Each number is 128 + 24 x the weight over its row's rms, rounded and kept within 0 to 255. Layers, rows and columns count from 0. Numbers have three digits each. The size before them is the row's rms in percent of the matrix's.

# layer 4 MLP down (transposed), 1344x512, rms 0.207, rows 822-858, columns 384-511
099:095135095142128161113079154155128065161159129088126128139104118126164124147137144127161143152095124103088121101110100186096129090158109133116168121089152150154129099136143131134160115166152129164090125113115149125123117114095128134130133178084143138122141160119121117163129157146117192097142126141095118086139141159100122123113108128106141127113126124134102117098122154151157120118115
095:139126176135157131142152102104130121110152150106114120140110108135123099124096092146141137126123164124150103084108157104158131128146094110139143145080084129106129134137137135128115129093123139131182131128146092141115120114138092149081131144129107105132106160153165158145108135138138136136109137125113106113138133127108108158139071104140124114142089142138112107150104104142097112120164
102:098124138141097120093091114100129127162146124147105155116115110156133118143132084102132142130132110127144141105138105136105116158115128097173122128113095153095107105162147169096134163145129122107125172126109136117154155143145116146123121140148145160121124132133142136109137109140145138133103160099193136157119130154123150116152104120142075211114118114111153148122136138131134118179116
099:136127117118107114124142148122178137098134142110110160156119122187096111113118138123120138145119111131101149130116166109090116155095161173160105135141121105105127113138131117154100147104164099136130148112117114150117133118115096125114122113120078102126136117185076161091152112120147091152175110148107114129093093125133107138098092132096127165160168099130131106144141167123113109144141
101:157072133133132142127143126127151083120096127108159122112095142136122103131079113141144116149138145106144131119151156162100138111117090128070114144111134114142094121102145126148096139107122153084118154139119129130102104110137131133127105113126117145092143138151123128149163114136117144161134146138143134116147130136146183144115147068110098130164105125114112120147124108165143128147127
101:118122114117110103136143124125147100146129133122120094104155126127145155104123177123113119121121115106108154126130115130132126097121129122092116157130124097097140131140152123124155092123170147152095119069094144157109117119105101148164117116087096115141166050160139131114159106172145119149117131109128147129139138108094087119138127052136145111058171086087161146136124088128157102094116
102:116143154121093077110079165132096124145133117122132133050163085109147152133146111114150135148107141093076141119124146147143110114125122140123134107156072134117059116153145170123108098155083127119121128138163110156135109134094141130172131150118136099139111124101142137105122125137073134147127149177103149130130104132120128104108136129156083175150095119126099116123118144146146142101174
103:123114132131126166109155141130065106144149138122111135150126116118078126109152143119138128163109162107152126163157126115149102113164154091119154135167115130108116119072105102101099086150121131086139128164133115098105136101105138113112138163120139156089119130093115140133115159143107090107158124089164092116156090125128132160139164103125147090138102142126140128112125095136126137195155
093:126078121120148134179128070120074163095115147111155130106146118151134136145126138170143119111116127114120160133093174100133117132187152112136102145118100103148132123121109128130175133109094134140147136125116151069118120121112123107192171134138122155136106131115126129093096128111113127150117126103130119131115128111139116147070171158122144097130140149088101123129109106122142123104134
106:129107113109131093129143135111095153141126099103111125146078112125126139110114125112127154113145105120118162112152137124118141091156163156130131174134100126107115119125167160124142133151097164134159152150170095126122110145097111128106102149173076129127173079141123175160112139139103138097178143126110149147088143139151111109151133137200093173129121112124157130118109131159091120113075
101:126153189123143183120129125123124109113157109091096112131209105115115134096129091115118125169135127147123157125134135119144113150154124094125107115126096144126130144095166093138165134098118109135099143104096132151157126171087137115139128113111113122132123184160148119122133161112131124121109111106072146104159120117116128133124112148119109134148071133119128152096122111105175116181175
111:169140173102128152140104122073151128143135140114127138169105147129141115136121118121131114116116123128127125149115109147107141163111121139184135154140153147142131123108099165149094123120100108130160155181110122160110108135108118136130147127124127125192095096107155103080127155128105116175102129103159143144073102128106168098142130146152106099096141125117130107093131122105117127094112
103:144146154098142175110124098141139115102165147163131162122172124112113126132137141084139103142099134127141116141138111144152157107087096133131138111131162114113148143150132119130179098174108149124152077172159101165155116118153105091104102160142083138156146117114131164100095123117124152139149100084105150119118103132106119140101156149124150179120133075131176123100112149101101110159143
097:175154101145089140132158140132124141146146102152135144138123137101135103101160118125115103120118100145153177154093112076143140125113131134112141108137159168109079122123103149143126100111138115142117105090155109148081122086138129108103115143065117120108116125120185173184141137135119157151096148163130142111114115104090135099122122117117180113145164147187101080145121125129162129126143
100:118155142100109119118122152147121096140144083150151109126118133141065138160138107091138140112141094102126145171116091129117130124105086167096121082126134106106101131188138144119114110099131119111125133142110104139106103135093138118108128157137112130112099144098142144135118104139138126108156146125121142128123115133116199153104123080134146152112107103166153121084126173130153107101129
101:128152123106097131103148130149119116100135125098146153067092161152145126139145105091118163129112153122117123156127114118158104117126154131135105126175132127155108111132138120135148138141145158121130126088091050170131100157155135127131117107139132082163129097081116132117173146112133124138131155151159095120134147082136122125147122141113147108165151124133123117131116095154160100117142
103:140151107104139183118156148103121120101100150148109135174151128114095163090149118143154129129076095110171139124152113162138121115114129130133127149139154128164135092136102132106152094121143151111119100126136129120149113139189112104123136102112119138150110111129142178120099094110124133098125143169118136134070103129086091100129118114133131101189129117090148153092138094108128107143160
102:114141101143145106139138116153106114136155142111146151100114149127157102102126114149100130104183144141139127157141130139149146105102131148150117144112118134154073082143119110145116135136143118102157111115147101113146147160151101120110147092132143139128099126134151129129156168152136120061147122127110138143094158137143139153125128140114143083098125149162137139156116170148136109103080
096:115159120123081170104057122119156139076067129126124140168131134114082136095153119114106136162124112121165122122117116110113119105083146131091092123143152147096114160123106121176134116123143167096124098147140108155145161125163157126120132128168159179125109119156159077123176129118125118133117143141139178135140158101126091174134132134139144183135155116136135127123151147132098161110151
096:092087142107137126115134104181112117129130094085127131128148139142129159141137151154152126087115078093087132133110143149135152117156116107155113127097123104157131157141147153122142101133117100138099067145094145164156102125126145100123137110152117132132125103155123159104141092140138125108123120150117126083111119070137104117090118090096151154125136149140117101109158156138116093147128
099:094165122139121100117145125171142136159155148136118144122125173115119146104138087107113162122124146109115129084162124175128131094129132111135092144145098089108130088143123145124127097145127119112135100111130111165135143115150150117147085105152101084166129138106175104161150175093151100199109080104131131133162138126130071105129121148117128148138112131105113127132148134161152094153139
099:126120121113153102147141158126104166118102111111133174137121123127147126126132136110132135135097192097117126095143123148086088111180122125112109125093158114131140138098142140129133109111095138122126123127133129089119160110108108167126102121114122166116161109113105122163099091132072122105143175145116083097131104135113120108141121098123094132105061109158128096178093129106135087157133
101:118120089140150115106141142124095142148143155113098124089104124149124111147128116134111116125143124150099148130101132092125167134179151153121129176082108123148129114110122105109083105145112090080144113112144111122136112144109102125119128134187143089140095124144132103128136122108149123145143155099121122112121106107157156179134129115151098157161139151159139138114165157106065141105166
094:097106145132174142098158118161099119146118129115116146121120132122108108091077096158108107141109131124122150151154112126115104140145151096137119146155093092117084147117117139077124114134105154158136144164108149096128149129139134154066093153147130137148128118097095093175115103132151139174141072126117137120131102153104108137116076146117116123165143133114138075123118119169141113145126
102:162098102129124126133138111118150111133140103124117106132130080101093107086116155104126111079123107108121098134161114127089148169108124105103092141122132117104107109120132138133157106158147149138103128141108125136145151130149119146143117164128109098143105109161128125121130171149138110118141148133160128092142150132150143154137139080134111110128175164122121131132153131086106134132176
094:126179137130108120118143103130172097091127120164107111139167135125147141128084118166123128118112084097130108091116116150104117112140087175151113137134111107138132125171160157134158184113107103129141145159093164130140114153136102137106167099159137135121090085137160108145140133120161126145119104150143144130143124098152092108140120114152089091121150104129104136133083081145129097117152
112:180138173140137139113092125147131129137114134155108138102181138118124105134167104121096128107126160119143115120125137133101120090138165133127162154118132130117109146155129142111126132128124123137141129120123133121143139086077118149083124124121160178124150145156112122147137148162089121107144109103115088101126148143125145118139113120100185136109120126111130102114143128110131112122172
097:111148111150153116134141140126132108119121140127140166097150143141124124154144118156111142155081136137123163155091146113137129110135159118145094091098160131061127127142105109121127121149113132169139127132112116096144138149101131136120104117167108117140166190113173160148157097127165092116127105130081148154127093099147156149121114168109150148104111150086143109140102119162169086154077
100:125134108160132149147078134123131167160107091070112112107184147099135144170156105165143175156127162137152103117149114159146083122096130148135121116125113144105138119124145137153110119108132109093118139119132114147097185165110127141156092138131161112126147088105112131154083098118098151148109151151092093155133134129157122108080108146090088175164101140122112154109073109119160092129108
099:129210119090123149121125154153129136107160124101128120118141148166145100140132096129135143125093139121142176119135130120095103120187063127139097167155106128161116135139126099130121138146137087123125117121130111115119142133118110173128121139113080161092149118123114160085146157153173131143117103094121131102145111109167153113118139101153128107092114087152131171103134118125128147152117
099:124156112150120128129127194100126103098114085105086113139163086120115107142109110136096124149116125113139133076123095110125130077175195095152098110111143100118161134123148125135153149147158135097162093144125151164067064172099163108119111136176113138129139151127143126108129143135176110106156158153135086115107162122159134107133123126118126149136121138155130120121114117144093142135128
103:143128169111164143157115124122125138125116118129156124120160112143085080115167135154138141121138117134132152162119104111125138149150096174157088131109118111137124135152167080120098111096131139157125109129146122087131131127117144142110134148094134128142154110111133106142109081120065152146145131125114161095160197132118112137086107122136117169151130096183125132117071174119130156184117
094:128109159169167159106129133137152112112101154138102152152103151162148138151161108114134110126126116140093135140144120128144128123114123153101097103138120092155116097134165139100109116125131100135148159177114108120127130129135119132127125130081167110103157089122154126128158157088131151113153172158142104126117134147126084068099142114079148080183093117139120148140112128085146067116135
102:088131124125132146104126154143127120163089168127141085151099147125150123120139132126129167132131097140134106130159147137135123135113133186128130147152166122167151093080124148139155114156165173114120155124157142147097152113139105109142100140146124168111091106081159126119127154145111134097107145106149123104126129111097128144150109124127080118109109166147113162153131109132163141137142
105:137124144103124121103083129101129125115095134125154115122188089149153122157087154143167152102110136134122103119105145097116141103093120090153112086156152065148156112149150140096145160126152137145116120183129122129124119109105122093123153170139140099121112135127132112104113113100124145127120164144119112117118089134120106137118107105133150132152139114121168111118099134128141158159089
098:126131123115154084088146137104148114121102110110146101084155148162165131080101092099058110160122096133093103067116086155124112113119139140113137149178127143099119101157114127087157118122142131147128132138122163163146162129128139154139136154097086120151186102129142102168120116112150129083124131170176116093086145075093135120153187106131157110142094141150170100114105128085119137146144
099:116131164123144095142123123129142134113119112098090149156109114188088174096048090108104121156132119122111135158088114125089124139145114095128150109101134093131133108162137136105120129153132123130114091102105137155135144108166105102145107152123133128125132138126118098130106078128125155135110130139145087105135136152132130151128169117095105129105099105097112152127119130186103110153142
# layer 4 MLP gate, 1344x512, rms 0.291, rows 823-858, columns 384-511
102:149123106132130143118085119134118126143135114092119139144137153117123171117067189138166123109130141147144125121103117138126113133151127097139089124136129127171118121128124097123107146111116096098118122140154182127127131104118150122120111108154141097074141091123086132124131159119141087131147126140155077163068150085137095119125155168150087200123131079148111117109109155102119123099126
097:143185116170092153133156120109133131138135132132128117131122152119141158098141156133148096049180113150160150154125110086082149140140134130129132101118158117141097147089106144140156113175141117198140132112168107175099118097069116065099140136120135091142104123158107162137123133125173154129120128098121157113131135104141146120106153114152150102115112151106146160159112130135105155092171
088:164078127141116129180163190124103134119105119154111149140118127134115141181116141147136187095133139124106118134143184147105130149132125124109149141136151137124100183137142140153109160152106108114114101106089119042121104118132118095147158118151132123143116127129076145130144121164091164125125189062146141126144116112131106114090104132112104109126121171166097143139108117117110116098140
092:139095115105100169114138119155161121138124145088170121149143144101155133122097116156074104110106098138114095147127143112135122127152137151170095124148129144122124170119128132125121107137142087138154164178151142162138081164086092103103160106164187101143093135132129118159124117087182127124134154094118103135123125141178133156105111183107113132108160092129079071131112104181150090136137
098:154123094139101157091116125139122147116145083068116104091122132129159115145121123134119133145139139129157093130147131140175185144124133101109115141139130091165134161099062125112155096110155138141149122119123132164168143124115112139150142123114130117131088163110154130127145106151107124151136128107143065100149139122174105109125099130144095142179099116110133115103150120066158120086132
097:130135150089077124146117105096131107114126071150151113144127135136091103130093107089156116133108116127133130146117114099112138140120126126125121107063143141135106112145134125118135160126130136135173117164097134099111131192117154121154141139138092135148134101122120099146094128127132106155123120097140135114137131151108117114146121108114110176092143148158138125113119179119134126094123
102:086145155114141135117089160131106106100106106086088156117178114128102083099168120120126111074136113162115090098126105057090099171142153143099112140131136157169123111132129117145134129119135109134110163154153103152112089161103104067139144139098106133089122128142125128113123125157148151135153154103091152102114142082123123150119173156123070163157048139146135111133134105127097114154141
093:158128136114138108158131159152123114112121142120113161130177146159125146139107142134125108106122158133139115122155089100090109144166126153097138167158162150135119122134169105126130126138115133155111087141143076149130154116165189178129142121142146141125135112150134075131073140085101142138156114135134103108072127130139089136115108175157125157097135091129101144166115129139102204115138
103:142170154188077137104114145109113140108136111128111086127139133147093152148086116120128132142137095089117117124173121151101116155111175112157178097150184097131084110123146131108112124184156134097127110133095129110163097126133104117127104161098118089121138153109158107111134138134141135122114118111159127121122145138090129168124122143092186100170131135141125113161152103135092126118168
095:087114106130162143105121145142140116109131173121100159090174098135134142144114083120139157118099162096135104079103147118114120129132121164138131155147119166103131122128158103165113166122144086099137100097136105104110121116135103115146177123126090151165087140113149127133134124086153103122133136112126138111118139109112121115179146122159164112087151117169171124064117121071095165134101
104:159164150085093100132137130144101119111120150121110191086120102129118099138134161128120088102120126102126159129127117106120134102131122103148124091151106151098137113144126103105113121146179129124135129094100107105132116116123145121101070111102103124144141167111123128196130101109168122137141122163155110088159179147158133121178159138144149104105113113127163163152150136146113144086110
101:110144060108143097135147118122063181128164161104137107124116115083142112116121126120121119119124131103146112141161145124141135144128176135096133143164126128144150143133152138130155121147126129169127167102163162098125127161121149123150081120114132137164124122119095133115192135109160142138154143168117100096123155168118129117095156157136092150128083130099135133135162091136114126098130
094:154074120128120139118098118142126144118077136152145093174131136133121110135129154133127162089106102150180124126159104134164121165141108121127122121143151170140093138102105125118121147162107108128123086116092133147102139128097120101135124158151126138130119140140124200116114104163159115103101181143161108115129136116108130120106112121126193122171140116111111089127111090118141132160123
103:132137170116120096135104126116138061162112182139124153133101158140114126147136154126126195121143126144097150132130140118112131126147153162127149147098137100203151132113140152143153174175159140174117135151139133132125131096130117147094140163065178130132167117130150176111104153144133157118148132170112084097102149094156133102145164157140082137141119165155109145152071141124089109100109
097:162127104115141109111114106126148154069145143167137097141093125094158133136104164134166120125124110098143134109132145131114121166170122105157125087093135154157161127147222152112080132142088129133100134156121110098107177146151095107130153149113144129125139144148110122094115118158137149166143131158103151083151108142137141163106158150125117113107147128153135162091111105168108115142123
097:111126135173130131160173170146082116116186106155143140091124120096120124128116138090111121109134136168145131118127080099121152130135094086089124117142086134136144127094130154176107158117121114131186177098111090137125171091097162147130100113108107111115126123109129173145088151150138148127146108169146121156131147137108146132084105116095112161113150129132104146131119170136147122110140
111:136100139096134174134121106141122060127140127194147144138130130151138107125151104133134088154125147147177152138166120177110104166102176143112113151096127144146137106098096130140111153113113124100104140111139122072210147118151127132141119107138085159109077118107131126093118120109170141139102088124084156128132132142143108109089101146176158136115138181110168100155096122125155113107149
108:093136106116143124147172108121133105117158115126128114172131164117111149104150139111122162131124121106094119144151141128129146103134096160109129143136110095114142138156094090061129109101129119152131128130112094108152116132106112142158124157178137106168167096138118141119112135141126130139133129139152158122151130109120144112143169109106139159144101175096149154172147126144125100140121
094:143160171136105088127117133129124181127146167103133123135148105136080143115122142131134130119126138114114144073125072148109147121156126108130125134138164081150138145137079116132173146126129104121094176106098140132158158158168143110120111140131140172139128113064129134152118130137155085142120130150159131114126126143180156099114145099102105144083116117130147149141126111111082110165096
091:138134100123129123148152128113180158133129138112112111163164143127132170136151102128134117124183125143154148146119123132105114177132134161124081112111171097171126137110131108130168151107104090154125149110118151119093140134119136137099095123134109126111144120125105084104138163122057126119182121127140078115125154130113106128104123151142131136137107097122152101151137124142105129095153
099:133128105166180158153115122131139126073142132109139123078124147112116124159151093133127126120105140113128140112133161104150104108105140122093106093082126144149118147090102148110098158137110154093172177119147122113125107120116139102136123131167155142150131122150129098070120097142151142175146130136133113140138162142151176137158133139114140118136118135111112152117105095133136149087130
097:133150137118138107146129074115119124123163098125088098125098140101159174120113128084130120150116140099118128097139102123051129109175113147137126113117083118141099088095148120075109183145134137098111124152119109121101142140149167142117131139118124111146117151146125145145134105099153092135111131107125083144160169113092137129125125132142099126125121105138163129125151173125130089118108
092:144093103107116083159100134142136107133137156134172138130137126173150125159113162136101136075110109113120135155107143113116136162108118087106102113160144123151128137143137121137104130156143127090145157148140164153161139126118138104143143109123127170112114149128175176089096127149120125061123151121106117097113139112121158102124153160108122118139137116131142167078128088111083144097142
106:150156144167157158136151069127133118116142164098097120137145112101165096099127117121155121079107155136072109096093129178115144134132103127086118122119108154118158118075123099157143127149144164115107114118135120153095129114157099165129177120182126191183108141107120120130129145098140122130102123088108133131148122164078155106145176116127148136113165150110136123149159151120102073141160
147:120115091130176137123148157139125167176166145107141116152149138126093141109161139138142128097178157165166121119102164106147145110128155166153158148142154148123097124147067100156135082144108117105127132146141085137108127140130106134178087159145103143109123117150101126159156094119122160104138117150123140135080124174123134137133144113151134140144099111126154107150162156112126109137094
099:106123126104127113105162131082069101128107103091115130159068120097121153120123135164161133106122136129123179155105113131142172131160148133117093117138130149126121165138115119136142139146114148112146129101151145132099135107102140068149115157080112115122132112131177114114137108168158136165133117098082099107124097125100127135145152187124106106094109096120093115170117100161149095121139
100:147176144095113120151091116166108127154110157119127133145133126104137151110115114106132114143075115084159157121191134128109127098116087130123099136115110160080112110130153156156108129081150105151174145115117108168106101119125140115145142164129161113111119126089127121091091119166136126125143111192142109089113147115126076101135110120139124136136162122148106145094091116102170127122158
098:160132131128116098167145125125160084077132145168158113118140118096149103128122128093144130139130152142127107112129118083118128113149117116114103174126163111113162135068135107159173121095102092098167138128161131137146111199126169148122116133204129155116080128132140118151118076105115139128141123094171163120152129083112133084108153141133145098132160111126132164132110110136102177090116
095:143121095120128110128132145148159152152146112143123130119099095071142139097122133087082129122135131155118142127156128065134131062164086090162129171137155112142157127146124111094156071145127060124162169122116093145128151084124129117120169133121140119158137149112145149130150120099150133161133134111147149115134163148139125123112121097133104125136109131107135081117094150156103138132117
102:098136120165099156133117161139207136155140110099096107093156143141127109131121134138097132152146091144129179158136133107120107112119167106119132101099147159110143129124122116110123148129112132120157113118147112165115119122159141165137124164149102129132126145115094119123164134158135135077078144183146096141150159119114131120111141133129116117129126130137169144154159140110103123149109
103:151152135160137147156167142174165085126122143101135149090125177150134144120089112097111077159140103139093086127133162151111061137100114108103116137177126134128117171138075108132106142127159138077167167133086102077106118120135102119135144078128131086154105131228112098111171136122121157096122127190163116153129136117086085167131121133133134139097091149090130159143137129157126144090148
094:107121153142127129128110118121133100155127101131145120078172092121101107113119158137091101123107145161090101090111113116149133141138097166175157082098123105107123147117129146131124151123115118108103129169145114103121116098151172142126099088121124123147124099087104169180089114146129103116129121152166189152128147113144195089129171120118126107134131114109101129168141132166120121138119
095:147071155086113142134108166104141095061144122155125144126096150153121087123140109128145093145151127130125093122114088145084177124143158139124089110127146145122077117105104095147163119115160121101104121122145119138144123179148140100157080109069171117126130078139095157168079152124126121118102134132143102087128071115165138107106108085143128114137186099084120119118110118181174129097158
095:125129115121151156147100137099152107126142111112092154089139165139115117069120124078123147173105156159131134132111156101082106106136130101130139138145132114114157116133133132146118109175096115135170141160156103162095123138120138176142145123126152121122170099142120174177161127104171120106145158121110092114073140126096116136112143115105105153131157152143110110142123127095140080146130
092:138138129137121165168182164152142094137101161146121117125099102102080162159096125118118120158145112090122150092114147132127123143155156161139104146073152141125099116123148122142126161167106139107142118109153131093118119121190113132140116093115130096141126107173144156108111152158133127139079149152130110104111115114066189132139124118109128157166145066108079123135071151124128148107064
087:149103113082097152135115118147147133108145154145155132176117132099133118144127113113139139116119152139164144126151146129136147114135114145119113119181136162129116118139091122171117139140120148095157133114117094150105128071152147122116149094105096147119120166124123185129113187146127119171107119172092134116117076122140103125122124112083146149106134116118095116111111111101143136120125
# layer 4 MLP up, 1344x512, rms 0.304, rows 823-858, columns 384-511
097:144115117108128120174139079128150131150112097175154083120096123142127132133160119115126083093112171129101080126101152106087152107124127137148140164080172092115128092146109117156139127102109111155116096111085140108148127159134089069163130193137115152152115146093144144129116147160112177109136160146169114124102115132101130124178085088105137119121140151130090127151134164115117113088133
101:191089105157110152116138114125126094112094159130096141206128105130133121124076112076135134139136166099110102094170095140150121117139103104116115132116116125169122077141121147139109124135127121120119100125113144139138123148142150126136138129115093099121153170101126168168099098156173069152128177119119100107128150128158156105124109127130108172123100134181122178113143126136060105128096
099:108119115133131133137107111144142129140108137086093135129141128104136121131134173075119135111106139128145159138162098128073140140147144152131105130111090150121117135107119102126082133124118141127123117123123157146167111146113147118134121111117124133106091110143126178075130110190143126120116125102108102121136151123190144103131160117104115103104165059139130111118149144090092121124112
103:146129128138122145064132110119146124169107130138155152138150107126127114119124134100127126153098121176159108156119117115102132125130130140115088135191142131142114117139124127119128119118159122137140138142128089154121115135153140061082129164151111110133108113172173072122167102097163138105164109154130110176115150140135087138158128150118132110137110107132101132107094154117111172099135
097:137162096138108113123133151127124117144179130081127153098143117129114131156122143118145128131139118129134075128103121144090124130129118126143131128130162075064096117119176164145102129154152159101090118160142126134138102115094138102112132135159121135148130157170131157151148162186125134123137047144166108131132101134128162085130134080143142147134144087078153155194135148123135094099155
100:119112124127126098131095145154116105142110073115150156086159107140122110153115133118158154148159179101118136156147080127119162166138104086117135122096095127159135121139154164152178135159154150108124123118134117138137130130100102135097097130109128129128163092135143142084119094136117109132125078110057139144136135110154183169133118109127100131114165148156115135129091127154085080136145
107:094100153135121097094125097133169192106171120100116123110143099132121132137150126126120157098095153125065113108127145087160083148123167142114154148157125141169096157127118107144146083123144121097128154123138075128154169114146087126130098120122105159142136145167086103093123152123070126105125127113125136109113107093117120100164132149124112177097071159139145088119117123131129120166169
091:143148130137122104117151130105112118113121107130165198158120109127121142170136124129124085130154120137112106057120126110129129074153162123184117106127121151152139168164105148114113107149123120133153124121115138092097179096159109126172151113104157183130101133168134110091101119136137142175098133113154161170112125104153140076137106118114116128100100114117091086187147135162130156153095
103:112105115073124095130125157172110125159149119158132161109095098120096112083120126144156116070101102098075102106126121102178141164140151163150149141120096123138149162122123132111153142119129159144125158158100122110086174129115113128142137100139110134154129129135130152123131090134129100104162167102079135153130135107094143130120127119162166141111114143080149118173150179139111118154132
094:078085134149129146111127118133147130090137122109134136134119133119141133144108113124168164141131146144074162113200123121149122117132157117067149115091133140150136169117125177095121111121092164169145130093108120145134138125155119116174116094106128186131091149091097165086148139128125126125129156140107122133159123095106119162114102102128118089121106134121120133127143127113209122150092
105:137158124119147150114157147145122115135125158086156102142156166105165090139077128127137125175103132091112120158165098198092131165127105160116142130125138122116097164095100150142143100123150131136101099120127152148078105128079170126179203140151104113160112114123123127138132102121127145118135122110105162128095105127085170154140103145114144087118127131187117147086101147110102128145156
099:150112147168144120094182073139106126136148113140129123157086127103178113111111119120176134138143145143165127153118099106123124167146126145098096135174136126124142110129109150105185140156102129083127120160130161122118124164135162171129063107146135166180113139100128105133123075096104157125125149163106157120094136134146098124102122068116143123115132119107104149124096127152166161110100
095:147128138125104105119115171098132144153117061114108138165132160119107124092147156131133147131126122165157131128091120114121154162169084150116108142144141155089120098142125187078131106138131126075142084140107103100064118109121132135139143111103100157143102139158130101142175142127138121122131132135143159126090132096169125135134161108164130135129125120104132119153163163070125090156113
099:101138152143119141136128121128128107116126115105139132153132146109124195129106144114138146139177117083095129101114109099137098113090122131086151108101091132085079127157097119141149137104110096090092125102165148094096192108128074086117138155177142130082091115128161113143102152150149121110212132125092108150175147141137093100091170103116132101134164114163143092113091110156104122155175
094:128137134136129116108134102120115158163136087101124169170144113131129144117137152119193137085123132122139151154118179146143116122157114144115116131088121139121155163107126137139113128117177126168143137133133156176131142092143128150126169059123117093160111089100123098138133130133125140135147138083139153115121136158127127109117108172113096130116107095147137119140118132086122123141138
099:116115133103106175171134193142161162108127113137137127170148172146099110074087125143130138098133054106086131126098136140099094167175122110154117158137121113125206135121133100109196127136105109142152141158129110068132128128141139126133145147128123128073097163094171161140158101120139144136113140133100125126129113145129067127099178154129101103144120092144117163088168105136141121139171
115:113137133105143158104095104119138136106195175110101136124134122153167117113117136165155118141114161167152157121083136158088164133142149144099099172102090126083133089099096112087183141095114134095129125113143138075133142129116088085085144116159123154154088119113114112123127172139123136148125088124071164099142130131160124143125153142158148136130161092055159118146131122106132138118137
118:241134101118152120124136120139122095122147127118112123138126154176131124118122122147142144100134163126123123060118132105161182147111118135124146108151124126127104102135177143127142127126124093104147154147112100130156143083077104122139159184137107106132104088157121130105127102152113120129145129125130101130169124114135139114142171095128104130132107151155140180151111099142164110111096
095:125119127103132107118156119120086141079155094143117166125161141133140160149107125101133150162156156144174175189114133161126116113109131085138159161114099117127147132100131099173125138147144146139133103129108136096118128124116152126086112118162115177143116129123108110146109119158101093092171135140132116118129116129156097116165120135140081134149101142130127144102096128152130156111128
098:133127144153148134142128166149071103108128090125168111103169149141140149118147163150113099146115146125158169158116084127130103085102115166170139167161096102109128140117182170125153127151101133102161129073114129127124129139114139115115115156150111107137133144127136157134116122158137121119129136172171136132107159105193108150129134088120136126163095155138131140116152137131114089139126
098:146138120123140125133120142138180106171090124113061132144104134129106134100098156095121155116116113126114158133106138101090115149115119098121166095146113123151123095140152142140107153155154167123163162120125097092124111113126095181155154100116117136154142166135107156092097110133103135077119116122098106107128132111161108094119182066156116095112095155139116170153165147132115117134126
104:133138134055107118108151144098118178116136140101095124113121090133123153175120165135136157130114126165105123158150116133125138153119094161134126166124155138087113151110106125124118089105125151143155167137125103112149146108121121146147115124152113090105186155118129142089122133091122150148134110118127095134108146120161105152135110092143151125134117106111161105069171149109157086138126
091:168118100149071144145060155101127146135162127139134162076137144150120142116111100136111130101111098137094156086151151172127173075133174150094095169115118124160126135086128139176096159130143131093099167121135135145131157116115086143147178137105111122133118150122143150081142162124151152085111123150143126058127113128156148144132144115137074128125117126170145128119087111069116148102182
101:197121137152113152132082102148135101110100121152125162160130132115146135138144100160139138132162130099128115119131157151183126089095090153131109152145128110148141138119116146107094135176093112158154128122113129107141110102139136135158106141164126172147096113104153084118179132120160121168150095095119115086115091138091142101118164112172148126125132137145120160116109110147154097112127
126:122080123133107150110115120164082186153138133111151126115092148120151063143164150121150150137127148126085120090125101130097115126114120131082109140136117122125144140057111119165107084093155115124120164109145116090112180154066117142118089146123099112112171077138170150101119117107098140106115152094094102088111129135154175146137112121131126136120133141117095157085150158134153107141141
103:161117101124095130155110169158114116141129105102167157109149176138135109075100122097140109144116129108119098078178104111138123101136109086135092136104115096153093117110129127109138092135111144151110095144143120102135096128149154135099133135135138079092124118142152121145118171133107106102133115094158106128120143146123125145126112132120145142092107135116153157147112156107150190116136
095:136155096089143178137113160136128156188079099125155149149133124171107104188108128138127112135121120119157139142122111113106153103096153129127092132136109102143132162154093117138140119101103142132121194127140152158125082117140179099185104124130117108111116044155118143113150141124110125126102132146151146126139129121162100124136120138147120127104112150114083100087147136091110184116095
102:102122147134139121166106122125112150117135100148146120106139125125126120094111069129129151103126138140129082149135117107130129134164156132122166149119098101137161156124128110130095113079124113134115110138148152155109127120120174122097123131151166124127133177176146123143090127115102193130158154110115146123130132203102126117138149100097140166141087154142087136098121144100132105132121
098:124124114112132123182152109184120051136156092119132151174128116158090142164088152109125154087157122158126152128137128138125082144136069141121150131090103160141141137166125131119150119155129115147176122115122120126161121141160179116104138108157140091105119118133126138138128087100104114114124140121121118147175124124138142106165096106182126122144124169123137159131098128150132159115124
102:132129129090127120102093104179126125121133144138107138120128103115129137127124139100166141109108172128138106097065119141098152141119132095086122122138148137130150088136131078121128101172122150135143125142151159123136123094125144134088160101106157128089095133148131121147123122165115172099106162110065129122118131143154143111131187142115122081116138128118159126122164135122153126106124
101:140098147169137147173099121130098114120159126139139085105104101109142150138142119134135081123109127127165080107141150116119154156114122120116123149136128126129173160135132152122098139137180105123144115146112077129109128154155109172112151142146138078119117145114138133175142129134103149105133145150171100134131169126100139167089111109129158151094108098137201137152074156143081165092189
092:122154147133155121090122130135131139187099104093115127162193098088075151126101131171103129142135165162091109104118125169160102148117156134142116168141157182116094134101131141118137133143143097133122118116150136134143125121104125118147131163168161143126061114131144134134168134127104150153140158117173141129122120129140131136139152124156112157150106129127111160146081093145139134113063
097:124126143104133095133102146132111125146124147144117152147113170127143106147085104149148138138090112187080143133093121130122181123113090114143155106140119136129165175170124111126110129115185147159158131143130130110121111126104119109105155081124128122164150117132110117161142121154120160138123110111099135161121121175129153150102163129103143122164142144127132133082134155138122124146114
100:136128071096112125093106090121148130149115106149125173074105135152145159123131132121123118130138151157138124112110085190143130128167122114148090086104116147097134130120099130154107126135128143106155099114108136140121156154138089150145125060152120137119125098100129144177156098098136114079116146127133098122152161102113131132147106187129144152142122077147087095152176113101142130118118
097:107143134137109133138107112124146107119128106151124114126169124164121116161115122124113131135136195114131151134148114142089139140133137091158112140090133142098122135085165137132141096133121210100132087149146128159147123155090089095107138097095091135136116139114145102114155151089125102122092145130136185104138150151144122155120105146159118130106118133160060190185158110129157099138172
092:122158109140156094153157106105134090095164136120146147098158124165118133130113146108086130127109118105117095137126114126130085168159124115124172108144125114091106168121145125136141121114166143107147130104143124114151152182104094113137111115122100121153131156128174126126162167145156139133125138124136141125109149164088162111134101121135108135126111116145091126141103156123123139130047